Weights of a small GPT-style language model, trained from scratch on English Wikipedia: MLP 896 GELU.
Each number is 128 + 24 x the weight over its row's rms, rounded and kept within 0 to 255. Layers, rows and columns count from 0. Numbers have three digits each. The size before them is the row's rms in percent of the matrix's.

# down: layer 4 MLP down (transposed), 896x224, rms 0.0627, rows 570-682, columns 56-111
# up: layer 4 MLP up, 896x224, rms 0.132, rows 571-682, columns 56-111
down570 093:151199115160131129199152172126140114110135142105092161136126119094117130137125168102098140164119133136114119083122168140073133108140128123124143153144099109154130083164
up571 095:096111149145129105143084118144143129075136142162097158098166169147102155151161126125146129098094121144101152099194131133167119117121193158115146141166130166124157138112
down571 098:165139128138112167158146150129153138114125123114083084174088113168105114126127124146119123117128126112116130097129084151105101100127118103143140138142098096122128137128
up572 103:123128142120149110122127096091139148126119095120104132140088136175171145099107115143124103073129130157141119121131141144148107143124120156141144125127110116125122138166
down572 103:154154136132128153130164083140149132116154131131125112136100132156148166092137092162111137109107144103065104204115128147098119121148130129103126138137117212109133142126
up573 098:101202142155135109131107155061150153156129143139144144160136151157151095101118129135150116139120141115125098115088102132181113121105147115132107110152155129091081160115
down573 105:136105129163133116127143101149110124143157133093130134118146111130154135107137134128111137120109165128083154079124132155142149149109132138094138119100112101099121126125
up574 107:131096130125164123131145151132128164138125097126124124071139156095145096106104158151135133181085115165165122146096137150116104083140106131122102134169137111098127131123
down574 101:090126153125136130134121067128127086152093133133095170107174128184112148156129136144153081091116164131089149120164133119133136116129126122109115150081114106151143128153
up575 107:089149131143112161106144124133136122133127161117102158141184161143129077144103087161135134116104144114113140135160150123138126176132136129149136122106133104125151095115
down575 106:125138151082134122139131135104112122138158114120135068107090111101166168141078117079135127124112121094125121123079122072140139118101137117149098170146106133115118123175
up576 096:154132099093156128155131178125141142105115132126136099153134094114101152120074127145146101157086107114114143131140139136133126141090140117122140093126083140119135138085
down576 093:135123157157119112146114167112103106159186128130118127122149140161137110128144111092098121136128112117082135150139090103122108105135155124153095105134129112115097087135
up577 095:126157119108153120113152132158076119130101158136143178100192125144147101149141072139093128147156123188150097123120104149145119122140096162140108133117177103176107115129
down577 094:099111099140119168122139092142161130046131131154125094113120171135158167120114112115183154114134079115133127153155112152112149181118111110129136137130131160097151177092
up578 093:142065135170123118133134128167146084108128138137134107117131158149119111111134134147151121117116119175153149108113131145076101150119172139094119134165124149152119196097
down578 098:121120153146103107150143091125168173119150079104187178181132113138202108152123159135118130116124096112137135170088157161102163111103077148127153116121137096120147149133
up579 104:113133135140150125144141125133138140175123077108107133126108148127146143135148101149095137114164090133119138131140118151149128112118076126129055107129143145105178153073
down579 102:156108128106106131114097099147124110155132134152118114116096144132153098119130151153086132091127151119123142122150094143150112118166130121118175110132177099083139154145
up580 109:134080146130144163125129146102140128122116104125152091132153152146138121080105121162146115127139128143110110100130149121114084141109125136145143142171149169141156119107
down580 101:137139130132121098153150096129114149092121149143094148146140164118100134154093134095173172091123099119096132124104150153097145160108086136122165135131107125123114053142
up581 120:073106128114150139138090141088166104118144133113139070151141120092179156101163117122096138147124137116159126158121136140106130120127136167100188156163119182131110099138
down581 123:122115088091093095123126146144137115161137150105077125146152129144135139105152092164125164109118141173113101132132119130104134137148130117109111153100115120117137171162
up582 104:096145129163123094134121177140141157151156108129127150087151100144168100105132116143135125144126138096129129152135095201106142133141098118155134155131115122106095110102
down582 107:150110088105109165144086138142156179152125116168152115161155136119145126136107083147110132123144183126090095122126126169136114163132141128090106114130095193099132107167
up583 114:143100126166128139101093158155152109115135128148140134117168101088134119163134147149117106104154092168084127146158171117108115171087157178118164118125155132138155095134
down583 114:156125114132123150151135128173156101114157173115106153153147140117122121182124122090102156120138120139086110130072123124154174124135144155105091113155106066121157115129
up584 088:103111070178115140137133102100182133117114149137103126144120127152102139127128150118103124088147168170072147146124140157145152112091131160089131116122128152118106100139
down584 092:106143139112106142172146137160126089144107151122121144181122101156142168150135140132124126138145127114099160118150140102111107102142115103135137095127152131123111159113
up585 108:131124123118131108142132141136144116128084122148123138157174098125113106120174153145133133133149176113109132108144107155136145148128134094129158082117117129123151104139
down585 104:150148142102101158119117164146131148149163124105103066086118147136131151147137166083152117145159128149110121177140127098121121133132129142073144103104164131110096104131
up586 099:103119090091107157127097158138136108104123104121128116156138105128122127133092123133181148131121124136129124112142176149126112136099143092157144110141093137116175177149
down586 107:164142124142156131113118112104086093133133103109089094146148130127133103167176135102138153134144126128147155150128115158107135147127112077083114139132139130065152114128
up587 101:083081127108122117170152153139154100164151120145122111148121070161136089146123085120112127131064120115134127130109124134163084155147153106119113104164097119129106143180
down587 098:159121121113110134084148137125132171083119075147167125100118139119139133096128135100135131104160173120102163128106164112088182104134119141128122188108109108147201129095
up588 110:118087137130111174089125132117113171117156108135177161154145173060126140135139113084160132099132103103125128121125135108120122135103155120140167180167174162175179088107
down588 104:105145143135134181149135142144161111135122110133088157100167155119155042167104112114144134133130101126140096149129127175122177143116128151110106132123134129115079146154
up589 092:076138099113129117132170148103081110108116140140127083169151144082120138101111127104140123169084126142146080121178112140178133122122116136124119127155122122124132109115
down589 093:154187118103098125114111114138126092161103128099126119156133129143119151101140146157131144101105130159128150152126095136047130126110168115125108109132107181129085148156
up590 102:128107106096163091104116126111107124114123185142166149113111103089143130152151088123124119138122133102124188115146108076090116110120137191133096150108104118155150148146
down590 105:093084129116102126151112168136120154123111123142088133141103142129158122161123089142106130150157107134075136161086152128129112133122139164161141100141085143148099135108
up591 101:120145140155146124127102157129133135160125156106172192113166123148122138144097151109122129133134109158142141109104122073130093052150120117149132108162144160112075145132
down591 103:087151130105090125090147100153122160106129086110151101069146109141087100151143131109114147113138172142144105167090140168150131165117138172110101118136123133138183093169
up592 102:166131130136111148056112149161109102117149165132126147099146143146135124127122162128135125161112154087120134168132119099147148155074141097094157086101135173157121099125
down592 106:126176108081150149092133132149126117159086166148106156102145130141130158126144126136119089127137133125114135132161073077150134118158105130105122132119127142156158136108
up593 104:110168128132133142122158144132143120103160129140092149127101113072133107117136112120164135164097127155124156130127122141129106110107132105154152139144127125142171114124
down593 109:096109120112104119122119148160109121109129099111050145123131107145140096089155110138149154103158173093136132111131138116156167088122138167130101047129135146148143145100
up594 094:093118110128165116152093159154167138106131138112139119122153093138126149102145126106096160088084153155110142116173111140150133136071087131116108106113093157137140111137
down594 098:165159131145110106124157075147110168082111150132130092112106119138155117110160132136078098122126148121161132148094094077132171173163118125122133104158097143147137088160
up595 111:128154143168156122099135119133129116111093127146144125153117149126132151121141177136146138126131134164122133090150108106094112142147156096122157085156126160160177095098
down595 112:128156161157120110088146161120133094121149126162097152118076135094119140146077161145120167115146124133103125150157132143086129090153091130163119142091144156136170152151
up596 110:121110108169164134139163116146099143129138120130135116146142121102125134135131151068119112131163140114098130119110117132088147111081128154137152100138160138125135140114
down596 111:179158148166133127104112123151107124132117122161124180115163114120114075145123172159131089099080128136141114137110145133104149136161093157107131100140116118138116112101
up597 089:158127158115104124147125111134134107089128132165139160120154123133134133153108155130115141089138118128160115090124157129140143158148130133118066107117103100125090144098
down597 085:096177128112142142119127135108162176125134168109124117114097120109125141153134148134101128120143146074139150143120104136103114103122137123150130111112113143123148147151
up598 107:096126125095117079124128091081128110126130124127101132109129118127125135117127115155175127182102155095120102169138107193069139111088083113118163135167127113154123143133
down598 102:130128120150151129117180131102131158133130183097117175096174129150152144109156140132111173148101163113133130127100148150155084076163136117125145119114092107158100135176
up599 107:085095224126145144172114109152148133135120130136095125116143073118132167108109159082129115125159150116136111150178138122111141145114121142119092107130139149142123133118
down599 104:125127100117184137136145107108153176150112109121114133167171103121135144151140115061112127134113085097075155118143123108136118121136124165173088131166139146089127157128
up600 098:136098124183112122104127148108142108159148134143140124179142092118081127113101119131091143167118136116112175110144136162106154084135150140150103126145155116154121133115
down600 099:165100148141125123128192107129157052127127121155089137091087094133113116099152145168144126100115122150105079167136154161091172167110119145134107139112110108132149152120
up601 095:098106122179143121123090128093112125161110127112114114183120118149112111119134110099101131157115096126121103151116101137129152117123144165176131141122152187129112151160
down601 102:139150123109083148130159160142082099133137121171148158111118115147087132129111125124157118136148130120160115126147148141126131143155153110124142137106138117128100163133
up602 101:159139120115122124134155190124127122124163128127112150110114168143128154137090133087105122140133121160190123108103101091125178098133109085079116152114148141139104151117
down602 097:092126112148189151114146087125132143122141127123122139129149075143133098151123124126110120122089104147143130133127144167138121111133110152099143158165109168160175118141
up603 115:163092154092138133142086117144103122139101172117143150133143128143125114160126117167168111156142107099152120126106140166065128133153128145149121122117133082131125145178
down603 114:094115159138063126142154120139142149086145140128122127162116170137168077135151164173131168134167156131111115146074081108112122140136148124150121137123098132112114135117
up604 097:100137093128151145097102094109138154108139134114126101164094132114140137105178115093145114122138114106149162125114091137098123147149141117098136141136119095119128115137
down604 103:168150128145159119134163156110107098118131110134140128130176145151116140126176131126123136160114130145111124163153221131138138108124146091159125131116123127104142105149
up605 105:095133157170164105106142164121154104124097148110127157086156128163113148154170103117069161087125132155153075128159110118132094103161159135125127104116102139151141136124
down605 102:146155136151104151118118105157143102160162118133146133094118164168113101099128115134142136110127102140093140125174121127133147154129163160133145120116099141084081124156
up606 098:155109118125134117130128152141135099096130136141161124131135165133118135106086126104138153088132151107128111114145117137130138102162107183100125135119143128138102136080
down606 091:114157161135159130111084147101114135155090127133108126117133147140120165141113116100108058154103135114129107109121150123114125112160150136150080116149149097106118137119
up607 095:100145134118129094101174125118096109125170126121106117114091129133109149115094076159132137131144101104139103151133120142103127100118124131074115131143078089110113109078
down607 103:135147147142132152093118120119112151105101107135117135139121144169106095136124137090184122115160147134123118126155144145125142142132135095130113133079117113113155111111
up608 099:115107123114156175149059133122147101116140110136127113133131125188124144121126115155144146124089106104140089148108132110133123128098155153158141146114131117100137130135
down608 099:124136125101115171107138069134087108096135104134158128152110116105140152131128123078114087174131135119195176170148136173158146131095140127151149123126154136103111118106
up609 103:129141145132156121133126100126140130137122160127097154104164132129137166131147116127131098165130140121131146128099162116122131129133117155112151117169151160120102112092
down609 101:114076133107122086151118136128148146114116115116132151167077085117134164104124147136112132091109117087125096150131123141099144157119101136130140115148127149136130127172
up610 097:129150076102111157120152156152068109149108126179098160116117135116092173104117151118165128118173130145100128150133120122106128131083126127091126109156128100161149152147
down610 098:125092152133126124115090125076126115146159121117121153179136127166119108127136118118122173118120176096122163131141143097129130149142189130121078133107157150112141128142
up611 099:151130106138173156053120141120127135159174125144141113100154183122165096094126121144122133163124127107157143131114102133152098165151188112101180101138143119104127141128
down611 101:123100144138113115098118123120111128087138120135156120131099106125081123116109131096151105181153126121158162138125129121132132151134095142119156145144094152139175097168
up612 103:177167149151139129165130136137133078080153185148129117116169113136112151152114135132122151139138104121086158159111123114131121150103117113138110122183175113110147141151
down612 105:128100152130113119148135153146123135108125102110135075144107129117142109145145113155137105108127145079107150126130099109149109115113114090115155134130131089147133119097
up613 106:123162160102118121128130107145163154103145132161147122105132101064105139128149162117128123130130142146127127123160098084149096118138110085112132106165127134124106127089
down613 108:138156141141091093136132098083110138187143151125135142128092090143146133121112162140119094137139156118129101133142160133148096106105113117136131100113132121081155158051
up614 092:145113105146116123143100167122131136122152127086155130136122098157146099123132099151152119139122113161132121119105143141129124179112156139094151139118112149090137108132
down614 102:166147133088160131113126123122107147090135090097132163089156143131128101131095087131121142164115130148121106146162125120128122070127075147120159141096127146171141163143
up615 112:167127113141140129154138131130111091132131146133180165111135214156116160121110116130111150102107081178135106127118083143093167111106117115150152169112117131148117117122
down615 105:117100118166170144138124153104146149154123171158091155144096168116147128112152122144157138101102140118085112108121156173124110117145129106156119103138137130144146151137
up616 085:156098200141125104104143107119141108140158144118104137138105119084092144104128167101145164123113143159153145137108086127144162151147140146142134137091115096123143109105
down616 089:135112147108137142135103143108139096146113178129120119135135141126105148088160097145117152125165078104134124131154136135142121143127094131120092132143115120101090153104
up617 095:135135137113164109087158114104161134173154149118109131129101129121128104129100114161138113100089109141144159115096091145126131166078140076145158132125133132121154134142
down617 092:134149107152120122159125140157108140114118095121126118125143106102140128108110118133116137139176134170098119168157098134118128086171126136132133130131110147110139156173
up618 094:135103120144110144133120108138113135129077150130156135117093133138128109113127123143153128116117138164155119152133152134095152113092147154165084131151129146125176101160
down618 099:092149159115115090167167107121152155104133119139165138075078098100111159125149106126105126100105106078126122131160118139160180107125099129089088143114139148154176098109
up619 107:107110086127148108113153137084187137121124188115155131123103187146147133129102112088155111134120123109134115110133136113117075088107112190101154155124118109090126148168
down619 109:156119158109123102131141150112136157120096091136123134162088124128130098134138157157113147142129135114143136139104134124133150104135115105119110107109147158104132146131
up620 099:121121120063142147105114142137119166115147108085095112141122077122123159092131112110149160158178079101083141146105111145104135136133107154121124117130126142131163113123
down620 099:058132133130163160109112115148133136114113123188145138140111114153132133096142135173109172110108155120095129112144085126109096148113100154148187129137117108182143138126
up621 112:141076129116145104117146143092141122156140126131115130135160132104146179102053135143120137103099101129122127137104100140096136123060143158163134102132124140124146164165
down621 117:163154114139148102134153142133174196104133175145120123119112158151137185112103110157150123098132122123133096159129136122116107141162104135105131122104083122139121111130
up622 103:106145139112170150110142075111151134130123133115138124141117118093124145100108162125115136136142181111103108082106106129135090137107164141192123097173146159136170174112
down622 100:114131161102159144129114163127183089155128090148115146128171132130132122172088124132097115122126102133166153118150135134158103149159123052149121131132170133109144105062
up623 097:131155093097128134136084094107134202128122138098123102119113102137115102145097107119117129148135119109145115133121132094134099148120163124145136102110137112187123189132
down623 104:107103151139134103154157131121153174130117091098144104171138155126132122111112100138131139128147140139097123169082153119150139171105142127150116099152119145133101104118
up624 088:145094178150090122130153103126142131129141117168154104127115169112147127104094146100117121152187109165130137100135103135116129096159088098123115091137103139116112130138
down624 091:086132142112118139082140121113153096104134099130177148123078110175135149155139163147130130153100161134167157132130117109109161146097109147112143147124133118090143145117
up625 093:156131092135099148147159143135072104150153134145109088130161149160152183126124159124102093110129132166107129174113126109130146147155117125143160091099118115146153115115
down625 092:159154129112144114172120103151131159141179152148132128132128128102084119129137104153095129133142134122180129110110126157128141146130130099164080164157125094172123130149
up626 105:157145134156122137154115141138163103071109151068106126119168109139094093105150147165100125142157126073096146157134161120155114105131111107114090124133130099064149131129
down626 099:097119154159114137153149145166099135170114125104122115116117147148048113134133099107111127127108118135132119142127089148143123129154142081171157072192155120093115116127
up627 106:114140128126189148128150162101135151143151142105145153089145129110131100129100139087161139162188127118141144069129127146183141115132095163038143113186144100137157111152
down627 117:166126127085092100125143101130102139114109067140099109124097135144120116118128157106138108109108097095088142127140129117127105110122180120209122168081100143118093154155
up628 112:138136126128147148156151116148083134127161163099132141114151156158088131189126108140093151146111068109114155113121124150118163136079120167146161122094139173122158178151
down628 109:131132140125160074126106112118144091149154102152137179085123113098103158159134137151131110162172097130149117115166122122165148126135118154128163160143134157190166110071
up629 103:141116122115136135058123136107137113093103118131131145110099148083175128121084076124122165122143114148092136115140157160169153097183085110109134120133155136128150101090
down629 097:098094170101114111087119095165122159102073130073118172146150115181157115127129090108131089118162125128123156148119143134161125143107099110132105130153140162114095137138
up630 090:122164131119108165107093131158098137074154159103139117137130153145136162109117132183141097066134142143159118122083155119156142148135111125135158124137132125134134108128
down630 092:158119132093140156121149065129106141127143133135191118144129144146120119147144136101123109109126167095125174117121109115095121080132129169144080128107131143122082171131
up631 085:106074142143145123150110100106118137109188127138134137152114126115120148123121170124123146089125101138162105098108084132116109139107125121149117119093134130092097114145
down631 091:108108127103130135123103162166111156115157144103079138106115112133126168133092150121107113080163088129131143165132102110056108090142045141156137149120099106095146121138
up632 097:146137189170136109145123110109156116173119120118122183122150117166115149123089192110147121137130143100112103124146100069114121127190093107112099104138143101134127171133
down632 093:149135087086080145132118095107117142129137140096127076097122152088162122118148065150108142112157134149152111132107132131107124098139185143108169130136120159108129096128
up633 105:107122088101180094107160136135127151114123116163156090123111083142136122086141110122141121132150129165128106108067129133119136094111114132152116084177126133134137124172
down633 109:155108072130098113143180155130112144174121097124131137163120154126106073131119153147130114138144121142134133093097106112089136108153141113193086126120126126157092145149
up634 100:091147110112169108175086095077110171108165092101096145129118141136121133123133098136096110127142132135127121137089130207133114090145119127116139162126164111136176094158
down634 103:155138123127135116113153145172126127136134192146130092125129137110110127097124094128156145089110096151144139151142148138165119124131147142158111159115139188161140139116
up635 103:091139170137124127131110125174146107107143104175162128096106095133112141063138118138137125154146108104106097136143106153140086130157158115139161161136140119156090112142
down635 096:174135120099121115170145115116130174121102122080147136149154137146147145094184150084099135152103148154106128158099121145125121092151113132136089133128112168139105136167
up636 091:110137123107125106088154153177115115098097146149181133149111133147110138064125144111145086169112141130143081107117086124120116122135081090190146106161130110164133144107
down636 088:115126165133119186162145130140168109066102124103140160137187134145093164192122133094134157116075076138109097150149122135123099155126091153115088127130165109104147123112
up637 097:146156107087174114149141156138125141123128118091116120149098104116151143132121155132157175127126113094121069141110154086119166168090110142095136141102159163172127153093
down637 097:166180135161151149144133163145157155102110135131159124142139104146125158117130085131109133145101176142124099087125119180124115130127133148072164091149074139132136107120
up638 095:096167126139168120120117133124148144112117147167140150122107114162149130148114108107115159137124164143133128096110126089103100117096150146101134125135132118142096136132
down638 091:070123114114080144150133166180168149184115158101093121096140127110101144106112157109093149094132102110104127162142126118127141133178070150146142136123172144116120129176
up639 105:165096141117122105112087102130149088115084103094099120122143183165136130140134125143143103157108119138135111121111122119155143132101136089092141082183149180111130127126
down639 105:110158104102128107067136111100130124134159155093138106130121119133137119156093140121132089113108105090155155120159101109129120122141147113132165156104152088135140142094
up640 099:108164133134108102099175152153045086178164138112125127137149155118139128131127085145108153116117121111166107139111102114136133134142144132135131169127121136102146143150
down640 100:139153149130122144098108111075101144107095124136101145176087148144135143153102064132161157114130164119106114114110144121115116120107124171170135124126114148118144121121
up641 115:102122071125099158105146133154126119165151096177115118119141130139114168127135141153103163145125122111080130143103107128118112145137116136117141095127140119085092130133
down641 108:135107138127141133139120137114138139128102115109133155124086170113125136141123141099107111153123141136143109137131130124098164144084175127160057122126106174111088083122
up642 094:152154158095104162117113166124122084155157118145115134152125137123059137130177132115110144114113100144143123107172137120122113120108122140151139137142125113137170108090
down642 090:124137099141123111123124111091116192093138139103138097128101126145147141088078096124101127112122146118137131119161076112105126091126138128159144093150152152138122107155
up643 095:134145183131124152198147123128104160163154124067143137153130082110169115143150125134146141122135165128139136143115126151113099105129096114123119107130145129100117126109
down643 095:124149159113137098106109149130113112141129145122121076108141157097130147121129140132128143171141122100147118132100118091100138114141134122130122113081144120126182112105
up644 101:100166155118131088145154154127132086103134135111159100097120139078154095128153130144133125170131107127118147148130141106138086106160161116089132120157150132141129112141
down644 114:115204137136113169147171098136107176117135152132145140101125083149131149111079154104149123108083140159115137085107120152134129117139133132121123143109138113126142117071
up645 109:082123123148145139125145128080139162125139160114136168149073091121158139137152176084129123129142101123135150123153098152143077129127094125161119161130099104146189101086
down645 103:147124128129109074149118137117104099115104097195126116152102119132150137129127129141124118124120112124149051139142144153144110117123143149111132110155128112122126119136
up646 090:153147163113160154127123111166126132161131139131093117134056151113115097126112192173138133142111097123139150094132125123119105139091094138108122138142145124091099169128
down646 089:118077090156148070125128104093150097137151160155146160128128168155168117145169071142133124112152135161157095144124098104203118146157157131143127095150126113171102120111
up647 111:146106129126128119113104146154159118097111161167126152118135109150172166105127134166138145139136111111085142089104137086090109094146141102150116103104138130120149166145
down647 112:144168119111137104113126129123163095083104146129130134131146102146139134129120164163120120144127152180142184140111069135135143101108142114117112111082118133125160159147
up648 099:172169125071117107146104128104167123120139121134104126099140149146142149131074063139087156104122108130118100110076137126115096120149110150103145137116114114140132135153
down648 093:131094124159103160108105122147106083115129114150148108117081092138153106146130101114175136130126139122155093137175148104160143121097095097125152143162143184116174108096
up649 114:128136080183103092133155124151165088122164070113132145114147102089172135142177122127096146126135153103139151111086115134170136135152111145123131142156096131111092078143
down649 120:161151151103100150165136105087098124114139129129143143150132154123098077118141097095170100122126110097139104144135143162126146108079139121149087114105124132134118121134
up650 092:149183147121079157146163141127099155149156112126176141133156195156097070121117129114071141106093149106119131166137123075095075165125139141126158090123123142152149132104
down650 091:107124132146176153129124095134114135111110131103124112140124134114121099130147117131149116158159092148122070133156138122070170129097117118123156161122148159172099146121
up651 091:115157165134119119146117139172114171112105114080157126117154120085135152098089145154119112126112114159117139149106132164137142146119113136140111131124130138094110092096
down651 093:190103146171161130154133160069129128111122120135136077117142143120105143109118133132138093098159127176153150130149147156113138112101131102120167115172102131118140135141
up652 100:119092097197101123114093152144116158098171120116165136126150081137145119133147126151137094086133137115148139158135112161146089156142143138120152118149114122179175141126
down652 100:107124124137094167176128111093155141186136138161124135117103175094104123137136107082115175162158122146134100097102184135074139126170166125112110130151127102094115117169
up653 096:138110082116102099144084130124120113138128107099142140145131160088102128084121123100123115164101132117135130152110074102124133134115137147150154123135128173128121142112
down653 100:112118126149149129145144125143096096132088114136073110123128154127127080146088158125159144170130115133142158171127102112149117086116162169102191132098130119161146142116
up654 109:083138105093116121147115129182129086101148140164081131135107140154123100126164095133158146140143125134071105165147130172127134118132156135111157085121174122079140082147
down654 101:128127168110163124098156122134143098176139132113122145129175124096149172113103113130111117130092121109132109113108216112111131112109132116115126173177122140100122147134
up655 108:088117132158178130116129119095153133150128135146114126115150122140155110191150133110171130151152095099127109172138087122160073114115137136130115168121098131143087145155
down655 106:159125128122091104109102107139133093115133135125096046121122152124152148105139127131128138086150138126132116101131129113092144159102141150118149156116089146104130114112
up656 095:100129100128152105134117145144089161105170122145148159153149120109129110104136151045117123127170122166120151115123130145138145145101115115137129107156163131087132083146
down656 095:115127103109157094114088140130156129134159120128114111162109136105105105120129170105144164101144150118102112111112148096124124117123138107141079136153158118138111081123
up657 094:158132147096155143139131100098105158104106109084125120166124131138142130138060118070172086111116085123142106119112130129137086137114129135154090162140105149116114136150
down657 088:161132155164109127122126124154101107161115183127154109134129112113190117095180139114100112120104138162090124093136074120106127083109157089171149123099128113110126171101
up658 098:146113066102120122161095132127100134149130146183159111130136106105147126135115143142129157113123096146156144133112134115112087139155122182135164157139132108168147095136
down658 096:156083128146093146173111150123163128111139136126146114162122122080130099106158174133145112097123146122158107131126102089151125161124113117131129099144148150169131097134
up659 102:076127101110142127107155100164145157126149112122102140095126138132128169168133147105129123145129108081137118119070127122129119139098134145165151165155182139095110126162
down659 105:140139153119129146171112138088110156132129142160140084134140125150177076122117135190128145135163151145143160115131121113080121094143132142168119157102118139131136170118
up660 099:128118099163126114151124183163150128138097160174154141137103104110106180131168141159148124074130149127153114103118102153094088127081142127128126147137163126126144104190
down660 102:125103091108142094136138140111135147130122124080104097134132143154180123140172143086113167107120152119149158118124134119156125177140090116131112113131137141149099152134
up661 100:140094123115149120089132083098109135123193155112122135116118147123138123139094131164148086149160116117113127120169161146110105128128118125108162170171129109122106158130
down661 107:134138143093119105110121119143100100131112131153120114073142148132122136111130117118184091125138167150122100118171135116126130186160113152107116146114126090127126126148
up662 099:129112150136152126143132077148124165107146072088123099125105139069154113105098177133130099126132104141123099123074115116139170122118152112156123131131139151143120100129
down662 097:134108067150122122122095149148085151162116134140106095122106157165144147124144084102103160107120128148123122106072118145131132119139127155136063133159070094139121167122
up663 097:149118154110161134151132152122154140150092089107119169125112089157129150118127172106150135136156114070139161134132147110090099138107102086125109118117142103126155128145
down663 092:122089093154149162078128115118114092107083149111168094141151138097089158146119135124142153104143115148116062109104148139100139105113125078095123145112147157145113173110
up664 093:099104103152141119121108100155154179110137147144095167125095087094125100110122132096126148106113098099132088104122150122101116135089104110139129114101102170120112099103
down664 099:125081129164129105139110150107079098140165128102105088092146136138107112121140140132136159155127140110104169095166108106144119109102097155117173154119144150127119145177
up665 093:137091108165127090179101097167133119127142066091072153120141176136123122148122137112163106146112092120134164127123122133108150113123122096165145113138132144099102151111
down665 092:117167133126128113140111153078104162143158123137143153129132181068131136126110130154111127106132116139118141097123122140142153121131169155156172097134119127140165156119
up666 092:154143145110125158135123130130151146134118100123105104170087156128111118126149116129129117152102155087134141144110147138111112130102081100123131164161150111166087137090
down666 093:183164069127161093106118166113146155156126122106152122133108135108093124176099121138130166120097083146149131138125120084099138117149126163110107144104137158109128106143
up667 101:110124141089135088153163135138129158136174088128108118137144141139086134107145127113147127140135105134121180084114091086169115154113114141134135112108123154139123107100
down667 108:115124138147154134174140134153078113147138107142137136183127095124136164130148187143138146154084109116139133150095169127142138162110089157101161128122115119159116113161
up668 101:098122147136117144131174076102131147137131086147101117165117138081116123110097131136151129130106168116172146094134075103105103106128148100104167097123102148153129132120
down668 097:113127148151092149081123145111136131153138172169116176098189141158119110154116150123128138110124093121171150122131140143138116089118113115149124203077151107117078111134
up669 105:175102134152158142104097158129143092105157121120113139185134143144133138138108168153149151092089128155154125107146125124114134109109131136102126142117139098131105114134
down669 102:143124124092151116129159123141125095149110145124123120164108137124158113160100157130111119128124124113136116117177165129129126104123124086156148143182155103191153101139
up670 097:147084096124129135145108155105128136176074106133148125152137138134063123120077122148078162157131139119138102132104125109125093111069170142180158135160151136127120120140
down670 102:144174131098087106135160137142138159123115128152131081090080099125160139132141101076123151138122141077118164111102137100089147143121130149168078147099139076133126108159
up671 103:127128172138116141145120113123148088087106140105161154122116121137105133113181102155120123167179104110141181107122102110131134136144114079136115116192109117133123152150
down671 099:083105097136124149139126106089132144147090125144110137135106127123158116120106109150133162132119176122137137180167165134133116131099169187143126105102148149131176099129
up672 098:119133096152143111129136127119103118143150129139138157112071135112122136111124122115112147145111164140141149135125151101157116135167121106097151099138145179108097152110
down672 098:135106152117130133093088120111152160152149134121137142138160127108105087133150159122152123090123155104115150126144130115118128113129130167127155140092123156144132109127
up673 101:146136117119150132124117133075123105143099129175138134110136103130167136123080082102137084097129089111120155119106102147148143103121157143149160109159098162115170121139
down673 102:138143097117157155139089103127138132139146152128121137092070102138145144150173120156136132140110100095114084097132154085131135127172103182120080147093159132135097094115
up674 086:155095119115121115155148122124130111118175183142140099108152069139099135145087141113118141176083145152098118113139077131107111117149118132145139135142182127147135140100
down674 097:141130163149156171138125150127145155101111146115143104163141102084146127122098139104127100134132151113132145140115146093129127133134144138130132112122138105199137134094
up675 107:140170122115143132138079126132127141136147130113120135126152177167066183160107138095139144152107126127139102120122105145088131163104114130111128137152138114090117169124
down675 098:107085118133117125091129101121134145156141097133161129121132113097160086114118157176119099098158162137129147117142119121139097104115130133104120092107161160140155081136
up676 103:126070149132167142105093128147143126096126126107116144106139056129113098116136128139124127123177099143056132154101125132134112136121096101157061131145145142129163098110
down676 101:112147125124157093101130159109121114140118119102098173117092109134137187129141157126103140144117137127126112096140144129179080152099132102116164098152129119157119093110
up677 096:122156152151137128134150103101121065145143151136117112128171128116101130146069120156148093155121151167160123123097101133172161126128091148157178098122134062122158120131
down677 092:140141099133113123118138098121124161055140121131156160157112117092144149107132125109122126121137066067099111128102086128078127119155122129135094129121132166123082147077
up678 104:131107123145170096082095112138098068166107126123161149148131173170097134108097119129123181078096110117134125180102115147100122143130117113096120082150163173120151138097
down678 099:131107142114124120106139149134140125076143135133121104107102140100117132108111136151167100137151093131171139128135082116151122109121136110129139136117100132130080117100
up679 099:128153112143108139125098124130121121128130110112116131137148125125127088107154169099119187177089116086138133171137123107143099109173128150114137145138163100125098145106
down679 094:128070106148077122090154157153108164099090155158166119156149115114117149147140099122138123103163101183177100119158125106149136097136118076175122124149123136134085134160
up680 097:103130092119111136088064127147137143144124158125088146109167109129118113119140148141091141143167144111092158120139104112115121168181109142143143140135148110099134151132
down680 095:107092161099162139113138147144124100121126114154103143172122135117128149066146120156110146160132097166139145141119148132147118115133184129117113132125147135106122160098
up681 101:122113147145134129094132139124175127124131152136144155160107160125119110171102113092098148131095129153169129123121178139097144149154135158078134088124140127138081143134
down681 105:118124130082121089122127148108152112155126151085143131098123140120151145126145126105162145148159138116148112170100161134159142087135131116143166136099105155127107150127
up682 104:136114091154169148119090138106123082146163111146135145088116109150138095113161153117070155155150104133146134123097117076136157106135155135121157141169121110156113146152
down682 106:139158121163094128137152126125166137126124121129104095109125117099147131124156131163129105171119122117101109160078100114120138156126142156123163158057131130139106137112